Weights of a small GPT-style language model, trained from scratch on English Wikipedia.
Size: width 576, 9 heads of 64, vocabulary 8192, 81.1M parameters.
Architecture: RMSNorm before each block, learned residual scales, capped logits.
Training: a variant of Adam for these matrices, 907M tokens.
Each number is 200 + 40 x the weight over its row's rms, rounded and kept within 0 to 999. Layers, rows and columns count from 0. The size before them is the row's rms in percent of the matrix's.

# layer 5 attention output (transposed), 576x576, rms 0.0455, rows 98-127, columns 48-95
107,226,186,189,264,181,284,243,160,189,198,158,167,178,213,212,165,206,197,253,163,178,228,230,148,178,264,199,176,198,202,214,157,195,186,211,198,160,202,201,196,233,182,156,172,275,145,204,251
097,146,240,184,230,247,207,218,165,181,135,175,225,189,135,161,239,187,236,189,172,172,177,233,198,187,224,162,267,147,226,148,198,157,193,185,126,162,181,217,160,189,220,196,198,248,214,192,275
101,162,205,254,137,204,163,224,257,174,229,120,190,207,255,205,226,182,207,238,235,156,248,240,173,218,197,233,204,141,125,218,245,196,211,245,171,180,232,149,242,250,216,261,175,127,207,225,271
099,235,194,220,213,193,183,220,278,212,223,218,245,202,240,271,164,221,182,245,279,195,221,158,258,107,215,279,188,210,337,117,209,193,176,181,168,238,118,178,176,201,224,208,235,126,194,243,268
091,114,185,231,175,245,267,170,236,195,133,206,242,164,166,162,212,207,225,236,150,242,230,214,192,219,247,227,176,121,209,210,211,248,195,140,229,221,245,169,201,242,137,219,259,96,230,212,212
095,245,174,240,238,226,113,170,201,227,204,166,164,285,270,237,223,247,201,229,252,184,223,182,182,116,184,201,296,252,158,237,171,203,239,229,254,149,188,237,169,138,213,170,148,201,243,233,188
095,195,129,262,155,181,156,189,222,259,148,239,172,159,206,199,256,181,179,200,208,231,226,159,247,264,194,280,178,145,238,207,175,226,180,136,223,216,202,199,204,190,120,179,263,170,208,261,200
093,134,272,184,158,161,195,234,188,180,169,208,188,175,223,202,205,156,131,228,168,213,174,203,214,222,188,168,244,207,225,222,282,180,173,192,210,157,264,170,265,219,176,173,256,222,191,239,218
094,197,186,226,218,302,150,227,252,140,167,316,196,248,160,153,173,218,143,203,195,163,186,194,193,256,193,232,201,198,268,162,226,170,188,226,118,144,175,214,163,211,149,229,171,247,244,216,183
089,186,181,175,222,241,181,275,199,218,182,233,233,238,145,191,194,217,216,260,212,171,174,125,169,244,118,124,187,160,193,196,196,238,204,172,154,157,130,181,195,208,234,190,192,205,230,198,118
102,159,287,192,220,202,178,218,195,265,180,188,200,245,105,172,199,181,212,170,283,189,206,173,179,159,224,182,160,172,236,186,176,162,177,170,162,231,177,148,202,262,78,126,229,246,196,203,261
088,216,198,176,235,128,247,264,136,166,224,204,204,134,171,221,190,194,177,238,224,191,114,207,221,276,154,146,245,229,179,199,163,152,199,273,228,188,187,124,205,156,233,209,171,216,244,197,196
096,186,228,166,194,199,235,215,145,164,185,97,234,188,178,215,237,177,244,196,184,177,201,206,170,197,209,233,207,147,169,214,216,244,150,147,184,257,211,211,228,236,212,171,276,185,184,190,270
094,179,152,241,269,148,213,180,241,163,191,232,124,184,210,144,216,224,151,213,152,239,124,230,266,255,188,185,195,214,216,157,247,165,190,177,183,191,265,206,120,172,187,185,261,178,165,217,176
087,217,242,228,103,245,136,199,220,175,162,295,199,306,175,146,204,217,169,166,159,179,234,213,195,219,156,133,240,200,261,151,203,185,239,265,200,136,182,214,171,189,223,175,163,258,191,168,217
086,264,207,208,218,236,125,176,210,206,267,248,154,218,150,218,119,200,109,181,210,198,194,204,169,195,203,222,168,290,275,112,207,196,196,197,152,183,201,247,224,208,220,137,177,261,195,170,198
097,192,205,227,246,223,174,205,238,210,238,227,237,247,222,291,176,234,190,261,259,213,192,235,144,165,201,128,121,305,179,230,79,207,219,194,198,200,163,157,207,215,111,198,157,171,140,214,193
107,249,143,239,169,211,176,181,262,196,261,211,166,202,249,247,208,257,233,156,171,215,207,185,182,182,171,224,173,221,179,167,195,154,202,190,156,116,273,200,178,273,199,233,224,117,211,224,96
102,193,237,126,188,153,193,215,314,170,234,234,158,205,203,205,217,206,149,237,241,222,176,164,216,235,173,102,199,230,271,197,213,159,227,166,191,176,221,171,174,163,208,247,164,155,217,250,181
092,214,224,197,207,185,139,191,249,259,200,163,189,203,191,197,153,246,233,245,166,177,161,259,229,215,188,184,238,200,190,93,205,254,336,178,121,233,198,184,146,149,115,160,138,226,148,217,182
108,226,166,212,240,171,145,182,155,254,232,116,146,211,173,275,185,279,170,163,233,159,182,218,207,118,154,229,127,225,194,203,148,189,213,166,228,316,167,177,222,176,251,216,173,150,230,179,200
108,224,114,203,155,239,184,162,243,235,236,233,193,239,162,261,262,221,186,172,182,236,245,237,162,220,208,228,222,211,228,158,236,234,237,198,192,288,228,174,187,210,175,231,259,157,170,205,102
099,231,173,158,209,174,125,203,184,169,212,285,233,224,186,112,165,178,261,266,214,143,178,207,209,191,211,156,232,180,212,166,270,230,184,267,131,177,231,177,163,187,190,124,206,229,197,222,223
096,191,171,215,202,134,223,185,211,209,258,121,174,162,273,188,179,140,215,224,192,243,137,126,247,209,221,277,191,137,210,251,245,181,203,200,186,214,237,190,222,194,166,182,185,142,114,226,219
100,224,162,147,187,198,142,150,226,253,211,270,225,216,219,183,214,158,229,160,230,206,165,215,184,180,255,150,193,206,257,145,216,215,189,220,141,202,213,277,185,153,182,91,262,248,174,195,144
104,173,185,216,245,156,172,187,205,179,238,266,181,199,215,171,213,214,151,172,220,171,225,214,233,188,237,205,161,238,182,158,252,176,216,226,169,183,195,255,145,167,177,211,157,219,162,227,146
102,247,200,166,251,224,179,210,211,181,166,308,191,255,168,159,214,165,216,194,179,167,171,250,165,248,232,174,222,196,209,196,156,259,226,298,151,148,222,201,196,226,250,138,231,249,189,218,192
102,220,227,138,191,149,246,161,123,207,191,123,217,115,243,211,182,143,213,166,180,210,210,207,239,234,244,168,214,133,207,255,226,133,129,226,167,282,227,206,209,189,168,193,138,202,176,180,254
101,230,151,191,208,183,249,183,190,148,180,250,126,198,229,160,138,252,164,174,197,236,205,196,204,198,164,140,255,272,188,224,153,211,163,248,241,114,218,212,191,188,161,182,205,242,202,125,146
099,191,263,210,218,192,179,229,166,182,154,142,213,133,201,209,227,85,165,220,152,148,220,249,181,188,240,177,214,147,242,261,159,198,225,208,220,197,159,174,228,155,196,186,212,144,178,254,247
# layer 5 attention value, 576x576, rms 0.048, rows 99-127, columns 48-95
093,263,197,190,237,149,147,176,205,251,149,211,224,214,240,184,156,175,270,181,195,177,264,229,198,277,190,297,251,150,250,183,144,127,253,200,235,206,207,212,193,257,173,199,154,271,121,142,227
102,218,210,217,158,260,159,179,228,218,160,171,208,236,172,192,192,202,170,176,284,224,276,162,223,171,217,211,211,220,168,173,208,188,234,256,107,208,236,141,206,208,217,209,257,230,146,170,200
098,209,134,264,187,212,238,181,180,211,187,187,283,200,213,260,198,131,163,218,233,209,199,199,155,207,166,189,242,208,238,161,175,220,184,194,175,219,218,150,259,229,200,226,187,87,153,245,206
097,320,236,146,223,190,194,291,202,188,125,238,269,224,263,218,225,206,221,203,235,194,172,220,204,202,199,210,268,189,196,163,200,227,195,309,211,170,170,124,194,190,199,170,253,144,216,163,239
097,156,147,209,202,240,235,185,170,228,247,191,222,273,221,262,184,226,117,112,211,191,214,194,225,98,273,178,171,185,162,200,180,227,199,114,144,130,226,243,149,205,72,194,192,211,214,152,240
100,234,163,204,171,210,200,236,207,220,275,174,182,220,257,250,240,213,222,173,209,182,193,296,239,209,207,197,184,195,127,180,170,271,154,201,186,181,223,253,250,132,225,173,200,175,171,282,249
096,190,208,236,152,231,170,219,194,156,150,151,205,198,176,201,206,242,129,283,213,226,165,163,163,228,187,196,185,210,235,254,176,199,187,268,221,174,200,152,257,228,237,160,157,198,163,225,86
093,194,199,275,187,121,238,179,221,152,184,149,151,219,298,212,196,161,198,176,207,190,183,245,182,176,256,246,181,171,210,227,159,202,209,189,218,113,239,247,148,184,250,206,173,179,270,184,211
088,162,107,147,128,232,146,247,190,120,286,219,174,199,241,192,206,181,121,218,170,231,241,177,180,197,193,141,227,172,206,166,204,192,185,166,204,148,229,223,154,132,143,208,228,127,188,222,231
102,206,154,217,224,205,232,238,205,131,263,154,242,177,234,168,193,220,171,141,227,250,232,212,280,183,219,244,153,167,231,176,152,221,212,192,254,174,202,219,210,309,218,188,167,155,180,255,257
098,241,191,231,190,187,199,131,169,164,279,194,172,202,207,199,179,237,196,213,226,203,231,170,208,281,170,174,211,177,229,217,177,115,210,237,214,211,177,247,215,165,171,236,184,197,196,248,122
094,232,175,181,143,218,161,254,256,187,223,151,240,221,189,228,224,191,248,207,171,229,203,234,186,221,132,230,229,190,252,208,180,144,224,138,193,237,161,203,277,242,195,217,204,196,136,216,206
092,176,206,192,256,121,273,232,167,182,212,190,235,172,170,217,138,129,294,209,220,198,199,182,202,235,163,47,165,239,192,204,192,233,138,203,208,131,196,181,202,198,297,191,227,134,158,244,200
094,163,140,206,224,138,174,211,176,146,226,167,259,210,258,198,179,201,148,204,205,217,251,235,176,171,167,211,230,256,153,177,218,224,178,220,216,219,258,257,150,186,185,166,225,304,174,149,260
086,200,171,233,203,167,195,177,179,229,214,168,136,198,169,172,188,180,241,135,198,172,222,164,139,134,242,186,240,212,171,235,259,223,167,264,248,250,212,223,173,233,155,223,261,202,190,201,260
096,142,237,200,205,271,254,216,230,165,191,222,166,192,201,125,183,151,106,163,167,228,154,230,242,176,221,265,182,174,167,212,164,222,225,115,178,174,185,176,213,234,178,159,158,96,216,195,120
103,232,287,233,182,200,198,218,204,228,185,229,207,184,238,206,225,244,226,239,158,142,147,161,203,138,215,190,207,203,162,203,188,160,227,188,139,201,276,197,123,155,216,176,239,225,192,148,223
095,184,227,211,184,250,215,157,219,183,230,158,211,156,263,276,190,129,224,174,216,153,179,216,235,194,261,88,205,141,219,262,235,240,216,202,213,223,208,173,245,142,234,208,218,178,170,169,193
094,154,164,200,205,190,248,174,257,165,252,198,249,185,200,155,182,259,197,280,166,182,219,89,198,176,153,208,158,159,241,163,147,251,263,221,180,183,139,180,181,105,162,180,161,214,225,198,270
103,211,226,181,160,215,190,199,215,127,263,234,234,183,195,155,190,256,180,215,211,215,207,200,235,247,154,204,152,158,249,185,154,215,179,195,150,226,86,147,183,215,174,163,192,178,166,297,200
104,199,228,207,152,242,229,272,153,195,247,196,146,221,223,121,208,208,162,242,191,142,194,197,180,267,175,301,265,217,169,229,211,218,159,163,116,243,215,192,177,164,183,176,287,226,209,211,253
097,186,203,224,179,134,189,114,174,167,188,234,194,217,329,163,203,202,242,196,237,162,200,193,234,135,145,181,200,169,161,172,237,269,188,211,134,232,200,280,221,164,314,197,193,182,175,153,139
097,214,134,204,193,235,247,225,214,144,228,192,186,188,176,228,202,167,144,199,183,220,130,168,187,157,180,115,179,162,222,187,174,212,190,213,245,200,69,157,173,115,201,190,117,193,238,212,185
095,164,175,159,153,179,170,160,162,184,168,169,187,183,234,167,270,147,146,198,210,139,183,163,196,135,257,121,268,206,246,227,185,256,141,188,195,189,257,223,220,217,258,156,194,266,250,108,178
103,203,209,191,267,186,224,157,175,121,219,258,218,183,181,207,230,249,167,181,230,153,192,95,196,134,187,202,191,193,222,207,216,184,229,215,201,137,168,267,204,116,207,217,150,252,210,206,199
099,194,132,169,188,109,175,150,184,111,219,208,171,223,256,158,138,174,204,188,185,154,250,220,185,221,247,234,219,198,146,203,214,239,195,186,175,173,225,195,204,243,234,219,232,140,209,212,223
097,191,182,187,257,211,222,163,218,163,223,186,205,211,95,149,210,183,234,169,159,209,217,195,205,223,164,207,219,189,228,225,188,152,155,206,226,195,198,241,176,222,225,263,125,197,273,137,140
100,126,176,231,278,124,205,186,165,298,162,209,228,192,243,145,166,244,187,182,181,282,177,201,167,213,232,191,187,210,175,188,152,127,246,193,210,213,207,193,232,223,190,188,236,183,170,190,180
093,202,215,189,214,219,235,271,273,167,238,243,245,216,173,148,175,216,177,285,191,258,198,214,143,283,166,133,198,146,222,215,175,115,196,207,237,268,142,188,256,192,176,228,125,238,200,236,185
# layer 5 attention query, 576x576, rms 0.0564, rows 128-170, columns 48-95
083,287,250,180,245,187,188,180,159,245,211,249,247,190,243,259,209,125,186,195,223,217,288,278,187,221,153,212,164,219,291,183,200,225,215,267,182,199,226,174,214,248,206,217,263,229,180,171,169
091,189,253,217,134,145,212,202,244,189,159,217,166,152,199,221,240,213,325,222,179,188,240,203,146,171,224,192,186,188,183,224,236,181,156,213,157,247,256,169,260,135,154,271,195,130,142,170,241
084,211,214,217,201,110,251,158,221,191,196,157,191,204,170,152,170,168,259,199,224,190,173,209,186,250,220,251,205,212,206,182,176,133,186,228,135,210,246,245,269,140,223,178,167,186,209,190,270
090,159,256,220,177,206,138,181,242,143,201,241,193,215,209,155,162,202,160,244,233,221,207,214,154,264,143,224,244,277,235,233,226,168,207,247,264,198,206,244,233,212,161,217,145,209,134,210,226
088,213,273,162,205,165,241,248,180,129,187,142,167,222,204,220,163,207,229,186,232,205,178,107,145,212,321,237,96,238,235,174,260,201,149,211,212,264,206,185,170,235,212,197,118,175,229,210,230
087,252,235,116,202,227,233,204,247,228,212,173,136,168,145,209,188,253,215,263,182,207,211,244,215,168,191,238,160,292,187,197,177,167,243,181,186,190,200,187,163,257,239,203,196,223,331,137,175
106,252,268,209,225,190,169,210,211,210,228,209,197,192,141,152,262,149,236,170,229,171,123,149,201,224,206,222,172,224,263,190,181,236,200,212,233,131,169,129,183,167,214,204,232,213,232,217,167
103,267,151,116,177,203,172,193,221,199,202,172,132,162,183,209,276,229,172,215,172,198,224,142,195,124,180,163,171,204,227,195,215,268,201,207,243,94,268,147,197,226,209,204,190,169,195,197,188
093,192,206,247,240,199,268,199,217,243,200,194,193,262,231,210,218,186,162,117,204,197,264,245,170,226,259,218,199,248,231,248,200,239,194,200,145,269,224,269,157,239,185,216,165,194,232,156,185
092,192,222,316,159,196,204,220,184,224,153,185,213,211,182,190,190,184,196,185,211,190,238,140,223,188,209,223,185,218,216,206,211,231,173,141,212,254,135,187,144,231,162,241,231,224,202,185,180
105,265,150,159,233,175,184,196,207,249,187,155,123,186,136,218,239,221,205,247,224,221,141,201,246,170,194,134,120,122,207,155,259,163,189,188,192,169,265,164,210,181,264,176,228,174,149,185,224
092,290,167,182,241,147,211,180,196,160,236,166,177,214,251,234,203,207,211,145,193,270,244,310,149,138,152,121,235,146,221,203,196,202,184,146,161,245,280,237,194,194,172,176,156,217,177,208,254
103,185,158,181,223,223,272,189,236,186,199,175,153,215,254,174,193,201,185,252,222,272,206,277,199,232,180,164,194,138,166,182,239,225,196,162,219,233,238,236,211,211,277,219,190,140,162,250,315
091,212,235,239,175,204,132,237,200,159,224,206,236,188,228,176,199,107,194,197,175,132,105,251,138,302,161,127,223,204,219,199,201,204,236,208,190,181,204,201,236,201,196,187,174,163,216,147,223
097,177,185,163,167,211,240,221,252,200,191,264,161,171,156,189,188,262,225,200,202,170,216,200,240,215,171,216,151,172,256,177,182,161,195,108,208,177,172,169,181,270,171,177,213,181,264,296,166
102,175,152,235,190,213,248,200,241,178,229,200,206,201,216,172,200,204,180,160,250,181,272,150,231,160,166,177,213,183,147,247,204,234,158,149,181,174,191,181,239,283,148,151,176,216,200,187,203
098,186,155,174,126,260,167,180,157,229,192,207,183,180,159,184,198,242,236,200,198,229,173,196,131,179,149,216,221,203,194,184,98,153,278,252,126,236,143,192,229,264,135,241,158,204,254,262,218
101,224,177,210,219,246,149,169,197,303,210,154,194,154,195,128,132,140,152,162,252,193,158,231,129,264,175,131,186,139,166,230,185,210,204,213,231,203,250,207,213,266,188,203,229,176,186,213,217
097,235,219,153,143,238,237,125,134,211,160,178,198,231,210,242,220,217,184,240,202,206,220,181,270,182,178,205,182,235,116,178,223,160,204,158,275,131,209,278,219,184,254,197,210,215,242,194,125
102,277,263,199,228,157,132,213,181,241,231,205,227,200,143,278,164,180,155,204,182,181,145,260,146,222,183,158,199,180,240,198,205,192,343,235,216,151,163,209,203,189,183,238,176,162,177,232,250
100,259,177,212,182,133,130,162,133,248,164,168,170,247,165,224,220,240,246,198,198,122,167,225,90,149,196,180,166,259,209,169,194,184,153,187,223,211,143,238,178,207,226,216,226,131,290,246,186
096,236,184,126,206,231,177,249,203,180,184,164,169,253,303,237,160,148,216,185,186,166,141,278,147,213,165,218,214,194,258,221,204,178,235,218,219,114,203,261,233,216,222,204,175,209,224,224,190
093,240,226,192,213,152,170,247,232,107,178,183,162,217,212,219,246,149,203,141,170,172,212,263,176,200,184,129,220,253,236,157,203,217,238,221,150,249,191,192,203,220,186,177,230,187,168,210,282
093,236,235,179,209,210,150,264,156,195,174,207,179,220,210,201,124,141,119,163,215,176,146,274,168,253,171,187,274,197,187,160,219,179,242,249,193,200,208,228,204,181,183,261,152,185,199,178,196
084,241,167,186,162,204,222,160,190,181,126,185,195,199,223,165,229,167,237,262,200,190,168,253,156,207,178,191,200,229,192,187,193,179,293,157,271,210,217,218,235,164,201,217,272,155,232,279,194
080,225,174,189,204,163,173,248,148,202,253,191,169,165,170,222,250,186,226,193,224,273,223,177,249,167,244,162,202,186,215,203,242,169,132,248,188,271,199,161,155,207,125,147,258,161,174,182,193
095,229,199,266,217,172,153,263,223,150,191,210,211,245,208,222,238,224,227,146,209,160,185,169,180,200,249,216,228,169,263,252,198,254,206,225,125,224,143,118,188,165,165,221,174,173,108,187,193
085,192,236,208,138,282,173,203,215,152,200,180,241,147,229,223,158,122,218,124,222,197,181,199,95,149,214,207,247,215,202,230,214,206,167,178,209,204,132,172,230,208,187,186,178,226,189,253,273
095,231,149,165,183,187,189,199,240,210,251,202,214,161,247,234,168,164,165,219,195,252,157,251,247,166,177,142,226,207,156,178,205,241,171,180,241,138,220,158,117,254,231,165,230,234,263,190,185
106,156,182,223,182,189,256,172,183,218,176,189,174,249,214,182,105,246,137,340,225,207,255,213,241,218,254,190,222,262,197,210,205,255,154,189,180,175,270,260,203,208,142,210,184,185,192,175,226
093,173,217,200,175,273,165,195,205,225,186,135,162,276,201,174,215,208,118,169,169,109,269,220,148,189,239,184,249,240,185,205,203,254,176,185,242,122,221,269,182,180,182,235,173,210,206,119,109
103,177,280,260,179,247,233,257,177,245,164,181,258,206,215,151,81,114,152,135,185,186,183,213,231,202,106,175,261,196,224,233,132,247,245,178,186,264,104,227,188,205,188,195,197,197,202,169,215
095,227,207,168,224,195,257,210,186,210,164,227,230,225,217,268,130,258,212,169,216,198,216,187,190,149,259,223,239,180,205,201,226,167,221,219,160,228,191,222,200,264,230,183,214,191,161,208,184
098,206,205,143,180,153,164,231,134,168,171,190,251,193,280,206,235,225,174,240,192,145,220,302,206,214,213,200,194,209,159,141,310,115,176,188,190,203,297,200,223,203,166,168,236,149,226,230,182
100,169,290,276,195,290,195,178,165,227,255,204,229,194,168,175,185,181,194,222,209,246,166,148,264,195,136,199,180,218,235,212,175,248,176,213,244,172,89,209,252,194,222,203,212,204,242,190,118
091,187,222,245,194,186,144,193,141,168,161,188,228,243,178,183,178,142,210,139,169,185,152,194,194,195,120,227,223,153,170,192,116,182,160,208,194,211,117,136,148,196,165,219,216,206,185,194,170
099,306,180,122,245,221,173,217,271,176,224,237,101,216,119,252,169,247,256,215,267,197,184,237,142,250,236,212,157,206,235,110,233,190,188,258,231,224,284,191,186,178,259,205,151,198,249,149,236
095,208,309,196,192,237,159,230,212,143,192,206,172,211,199,158,216,236,183,200,185,171,233,186,290,239,173,217,209,265,184,182,251,164,183,236,153,153,218,212,194,209,184,157,208,293,216,157,173
089,226,227,173,210,178,189,210,246,208,195,209,204,173,221,187,218,206,184,140,170,221,158,260,143,160,109,175,212,158,257,156,192,201,247,256,132,238,196,193,191,209,231,230,204,258,162,184,230
094,139,222,187,169,225,219,166,218,263,204,146,234,211,130,111,272,162,224,270,179,194,201,196,292,259,287,220,173,243,174,149,197,173,143,138,279,216,189,290,177,195,224,200,221,226,203,226,204
100,144,243,164,155,241,163,181,182,281,233,218,277,204,213,200,212,214,262,160,225,188,185,186,217,252,139,239,113,165,187,217,196,151,193,109,199,161,146,170,250,232,163,175,203,236,188,292,158
094,252,182,221,207,187,165,270,194,193,186,153,204,185,159,223,173,193,203,184,177,188,179,189,177,245,246,238,186,164,212,174,221,161,214,215,196,147,257,198,249,190,224,236,174,134,153,173,159
088,218,197,258,210,146,181,221,237,228,211,171,283,161,245,200,186,202,226,180,190,286,199,177,182,201,241,200,211,178,212,188,196,204,171,164,184,227,183,208,155,115,220,237,151,205,185,165,125
# layer 5 attention key, 576x576, rms 0.0555, rows 128-170, columns 48-95
085,242,190,240,108,183,252,157,162,222,105,153,219,194,212,202,250,245,233,188,217,190,158,168,234,217,173,168,188,187,191,219,160,138,136,151,203,266,131,158,189,198,200,185,166,184,229,186,228
082,224,230,198,252,189,207,242,198,177,188,256,190,223,251,161,158,103,176,230,166,164,232,99,227,191,200,259,251,166,259,165,155,231,245,222,233,195,194,239,189,231,166,200,221,232,179,131,142
088,276,80,212,162,197,167,168,194,212,206,177,132,201,175,237,212,160,270,218,160,166,200,213,189,185,175,252,214,139,204,202,250,218,180,197,183,172,228,182,217,183,217,175,169,195,194,150,179
091,256,230,140,223,156,238,193,201,208,161,167,248,261,251,192,163,72,301,221,162,184,182,184,212,176,179,210,146,163,177,195,199,201,210,210,270,211,175,214,204,169,193,196,206,200,224,127,204
089,200,223,240,165,187,198,282,196,300,250,177,236,207,138,154,210,215,177,184,204,198,196,214,151,171,194,229,221,205,185,259,145,174,238,124,258,181,106,225,238,123,223,220,265,287,202,156,175
090,250,156,189,231,230,224,221,235,231,271,252,198,148,253,184,241,192,118,220,184,132,255,216,258,219,201,235,178,218,188,165,225,180,186,154,141,258,189,223,198,130,201,179,146,182,218,195,216
096,210,120,225,234,260,178,155,214,244,260,278,165,184,173,177,219,253,159,215,182,177,263,131,215,249,255,223,177,243,232,199,179,170,213,232,123,198,268,187,197,202,226,133,184,216,195,252,230
074,259,236,237,203,228,140,207,228,179,232,229,227,190,239,212,224,223,242,198,230,194,234,175,228,259,202,199,187,215,230,154,249,169,191,190,195,251,208,242,198,217,134,111,85,254,232,201,177
078,159,189,181,183,185,239,136,192,147,223,136,169,211,168,203,180,246,242,222,123,167,198,179,245,179,159,286,159,246,125,294,211,197,205,221,236,180,169,228,243,192,201,247,201,227,152,121,164
085,160,103,217,204,223,191,220,230,211,254,244,201,213,181,74,216,205,172,250,224,185,236,179,226,186,194,228,201,161,225,253,171,213,212,278,154,119,258,186,156,243,214,184,187,235,253,156,194
089,250,261,209,267,225,161,228,252,188,210,214,250,164,230,212,199,167,254,155,166,180,182,236,167,242,199,140,166,143,211,132,271,250,202,187,169,257,190,200,149,230,216,74,179,269,223,171,258
092,193,284,202,171,248,243,233,166,209,161,205,271,163,220,297,157,185,214,127,151,184,150,187,195,202,165,225,239,208,172,218,223,228,216,174,240,262,92,162,174,230,263,222,219,192,245,160,148
117,142,189,159,197,231,186,171,302,217,260,273,225,204,184,226,217,190,172,185,231,257,144,178,204,265,257,223,223,138,196,101,238,210,175,207,252,218,239,204,219,212,164,174,295,193,237,204,176
100,313,133,105,225,178,213,228,290,182,276,187,169,200,215,162,137,243,224,250,254,287,198,208,178,221,159,251,234,242,203,160,243,169,182,270,193,279,258,196,120,181,225,130,226,292,170,216,245
091,228,200,159,138,246,193,199,120,199,188,235,220,157,177,276,221,208,245,178,237,149,209,216,156,181,161,219,237,169,143,278,189,221,165,233,211,268,84,255,163,214,257,161,195,179,191,190,208
101,207,241,200,220,243,246,186,142,201,162,224,205,180,181,214,188,177,151,164,148,210,177,174,176,185,167,192,229,239,238,239,173,232,210,183,217,260,134,171,138,240,165,175,167,211,251,206,193
105,251,198,183,256,254,197,233,232,223,160,183,246,224,184,167,173,150,171,258,180,191,231,196,234,214,267,196,171,254,165,218,158,274,190,253,131,192,246,248,170,254,145,211,261,179,203,128,240
102,188,173,165,196,228,193,156,207,211,200,163,212,256,216,237,243,209,112,191,195,205,176,177,243,194,262,234,233,181,243,206,239,219,171,211,198,219,194,232,151,250,199,169,191,277,162,221,250
098,192,187,240,184,150,171,215,233,182,147,201,219,181,219,192,230,153,205,203,209,221,192,213,228,130,186,161,203,210,270,187,180,186,302,166,316,249,174,185,213,259,144,234,190,122,167,216,235
108,179,136,236,191,154,136,227,255,170,231,180,126,188,178,184,198,196,165,188,151,220,139,192,202,213,240,192,204,156,187,188,190,228,173,221,157,131,265,242,162,188,170,208,128,174,225,155,141
097,255,137,247,235,230,144,219,215,172,202,148,158,269,193,185,166,222,135,240,204,177,222,250,253,203,198,222,147,194,180,184,192,207,272,232,182,132,280,132,175,166,186,164,157,175,175,171,201
099,264,185,143,159,196,186,265,234,190,221,205,259,203,214,234,204,227,170,169,161,120,225,266,199,245,163,276,211,259,124,195,184,169,207,187,209,255,157,208,211,136,251,263,203,216,248,182,217
091,192,149,171,194,216,212,243,177,186,205,194,235,238,182,178,224,204,167,211,168,175,140,212,198,244,207,305,188,161,213,153,218,189,196,229,231,191,216,161,265,132,178,153,290,235,141,207,236
101,155,262,224,166,124,149,206,258,246,183,199,264,246,226,192,197,131,256,226,208,231,187,261,165,160,126,217,265,285,184,169,242,206,161,178,191,196,140,196,163,210,226,207,230,263,221,243,217
085,178,204,165,146,193,124,261,215,253,215,189,232,200,219,214,257,221,231,216,208,171,164,147,188,260,204,141,208,234,219,170,163,238,196,208,133,203,231,146,139,204,211,208,155,235,204,238,185
091,181,222,193,138,153,105,206,241,124,191,229,195,234,198,282,225,153,282,144,218,229,124,190,179,180,183,168,190,243,176,255,191,140,157,171,209,176,232,187,248,142,179,232,175,193,230,145,236
087,208,177,135,172,178,205,138,191,151,197,172,174,163,248,298,184,178,276,166,188,251,124,204,168,176,167,190,195,198,177,182,198,218,212,181,239,247,175,219,161,215,168,245,200,171,132,183,283
091,228,212,183,180,112,173,162,163,139,165,174,191,207,186,263,235,236,299,239,217,226,158,200,147,183,197,131,216,189,194,211,137,207,180,162,172,217,147,263,203,200,190,211,195,114,175,190,192
096,236,219,171,237,226,271,258,167,287,248,263,263,193,189,135,209,161,139,265,212,171,240,194,209,210,228,228,212,203,233,141,265,200,162,208,164,172,225,195,240,242,192,173,243,238,240,114,125
101,232,255,130,118,132,206,229,198,173,173,167,280,289,195,240,252,185,261,214,209,185,263,206,195,167,248,242,182,207,209,187,201,166,180,229,262,235,224,290,242,177,260,199,202,155,198,126,231
103,239,202,209,119,132,164,273,166,155,192,144,220,254,233,194,198,239,281,217,205,247,300,170,215,205,173,208,115,285,199,195,202,265,231,215,123,231,226,303,189,128,203,217,181,139,199,192,203
112,210,225,196,139,109,210,227,186,178,137,131,126,239,196,207,142,312,248,163,167,277,210,284,137,207,186,154,234,199,188,196,200,168,202,255,167,242,225,188,223,167,146,271,208,135,110,182,214
112,191,168,222,259,264,226,216,174,197,308,270,237,156,185,191,256,160,159,214,149,86,238,176,223,204,146,287,156,200,256,172,175,168,212,138,152,171,197,221,195,265,226,196,200,201,257,207,136
097,238,207,183,208,233,170,186,212,198,188,259,247,173,195,235,201,171,207,148,162,168,204,161,232,216,199,273,209,197,231,123,225,197,229,100,203,145,171,217,124,256,218,93,270,190,222,171,119
108,172,173,174,143,189,192,230,184,195,135,135,172,201,145,184,205,211,257,224,202,221,210,205,168,175,212,129,190,150,212,293,194,192,191,249,196,201,213,206,227,142,159,273,125,181,168,224,247
094,128,159,180,176,193,250,187,156,190,154,141,190,296,194,141,153,205,227,241,131,223,227,228,187,250,191,173,249,268,220,269,211,173,207,252,191,232,204,255,196,180,175,255,194,187,195,201,202
088,229,223,247,196,245,222,298,249,206,181,213,227,132,229,194,194,194,153,177,146,183,252,233,208,142,214,222,150,198,164,211,212,143,155,231,156,215,180,216,190,246,262,165,199,250,233,200,244
089,189,196,141,186,238,260,196,192,220,213,198,286,221,231,263,274,190,190,172,171,171,262,150,177,173,195,199,130,216,219,161,196,177,182,107,246,232,122,227,269,263,242,223,201,216,147,211,142
094,211,249,224,169,197,237,219,144,242,233,157,231,256,241,307,221,170,207,149,86,144,152,188,157,240,170,173,274,179,187,261,157,198,212,190,194,270,155,241,179,192,220,250,191,210,265,174,233
099,244,185,152,126,197,153,177,248,255,180,218,135,167,156,205,185,178,234,240,223,234,236,152,213,201,199,211,192,177,182,173,182,247,148,202,234,174,258,173,239,214,248,196,270,230,124,234,214
099,194,181,159,220,193,129,157,163,270,187,177,153,197,151,234,240,187,219,206,187,171,198,189,153,211,196,76,167,143,186,221,238,145,201,239,233,222,159,255,171,223,170,199,230,163,175,256,236
095,188,144,286,248,171,152,247,170,211,245,179,204,244,216,164,208,111,188,212,221,233,234,189,226,159,171,217,216,184,171,231,203,164,123,216,99,145,115,213,209,224,262,236,167,234,231,212,232
088,206,186,169,225,209,222,289,265,214,223,181,176,191,171,143,160,254,142,241,249,191,224,210,174,219,207,198,209,242,216,149,270,195,247,264,92,127,163,240,286,188,145,190,171,228,178,112,207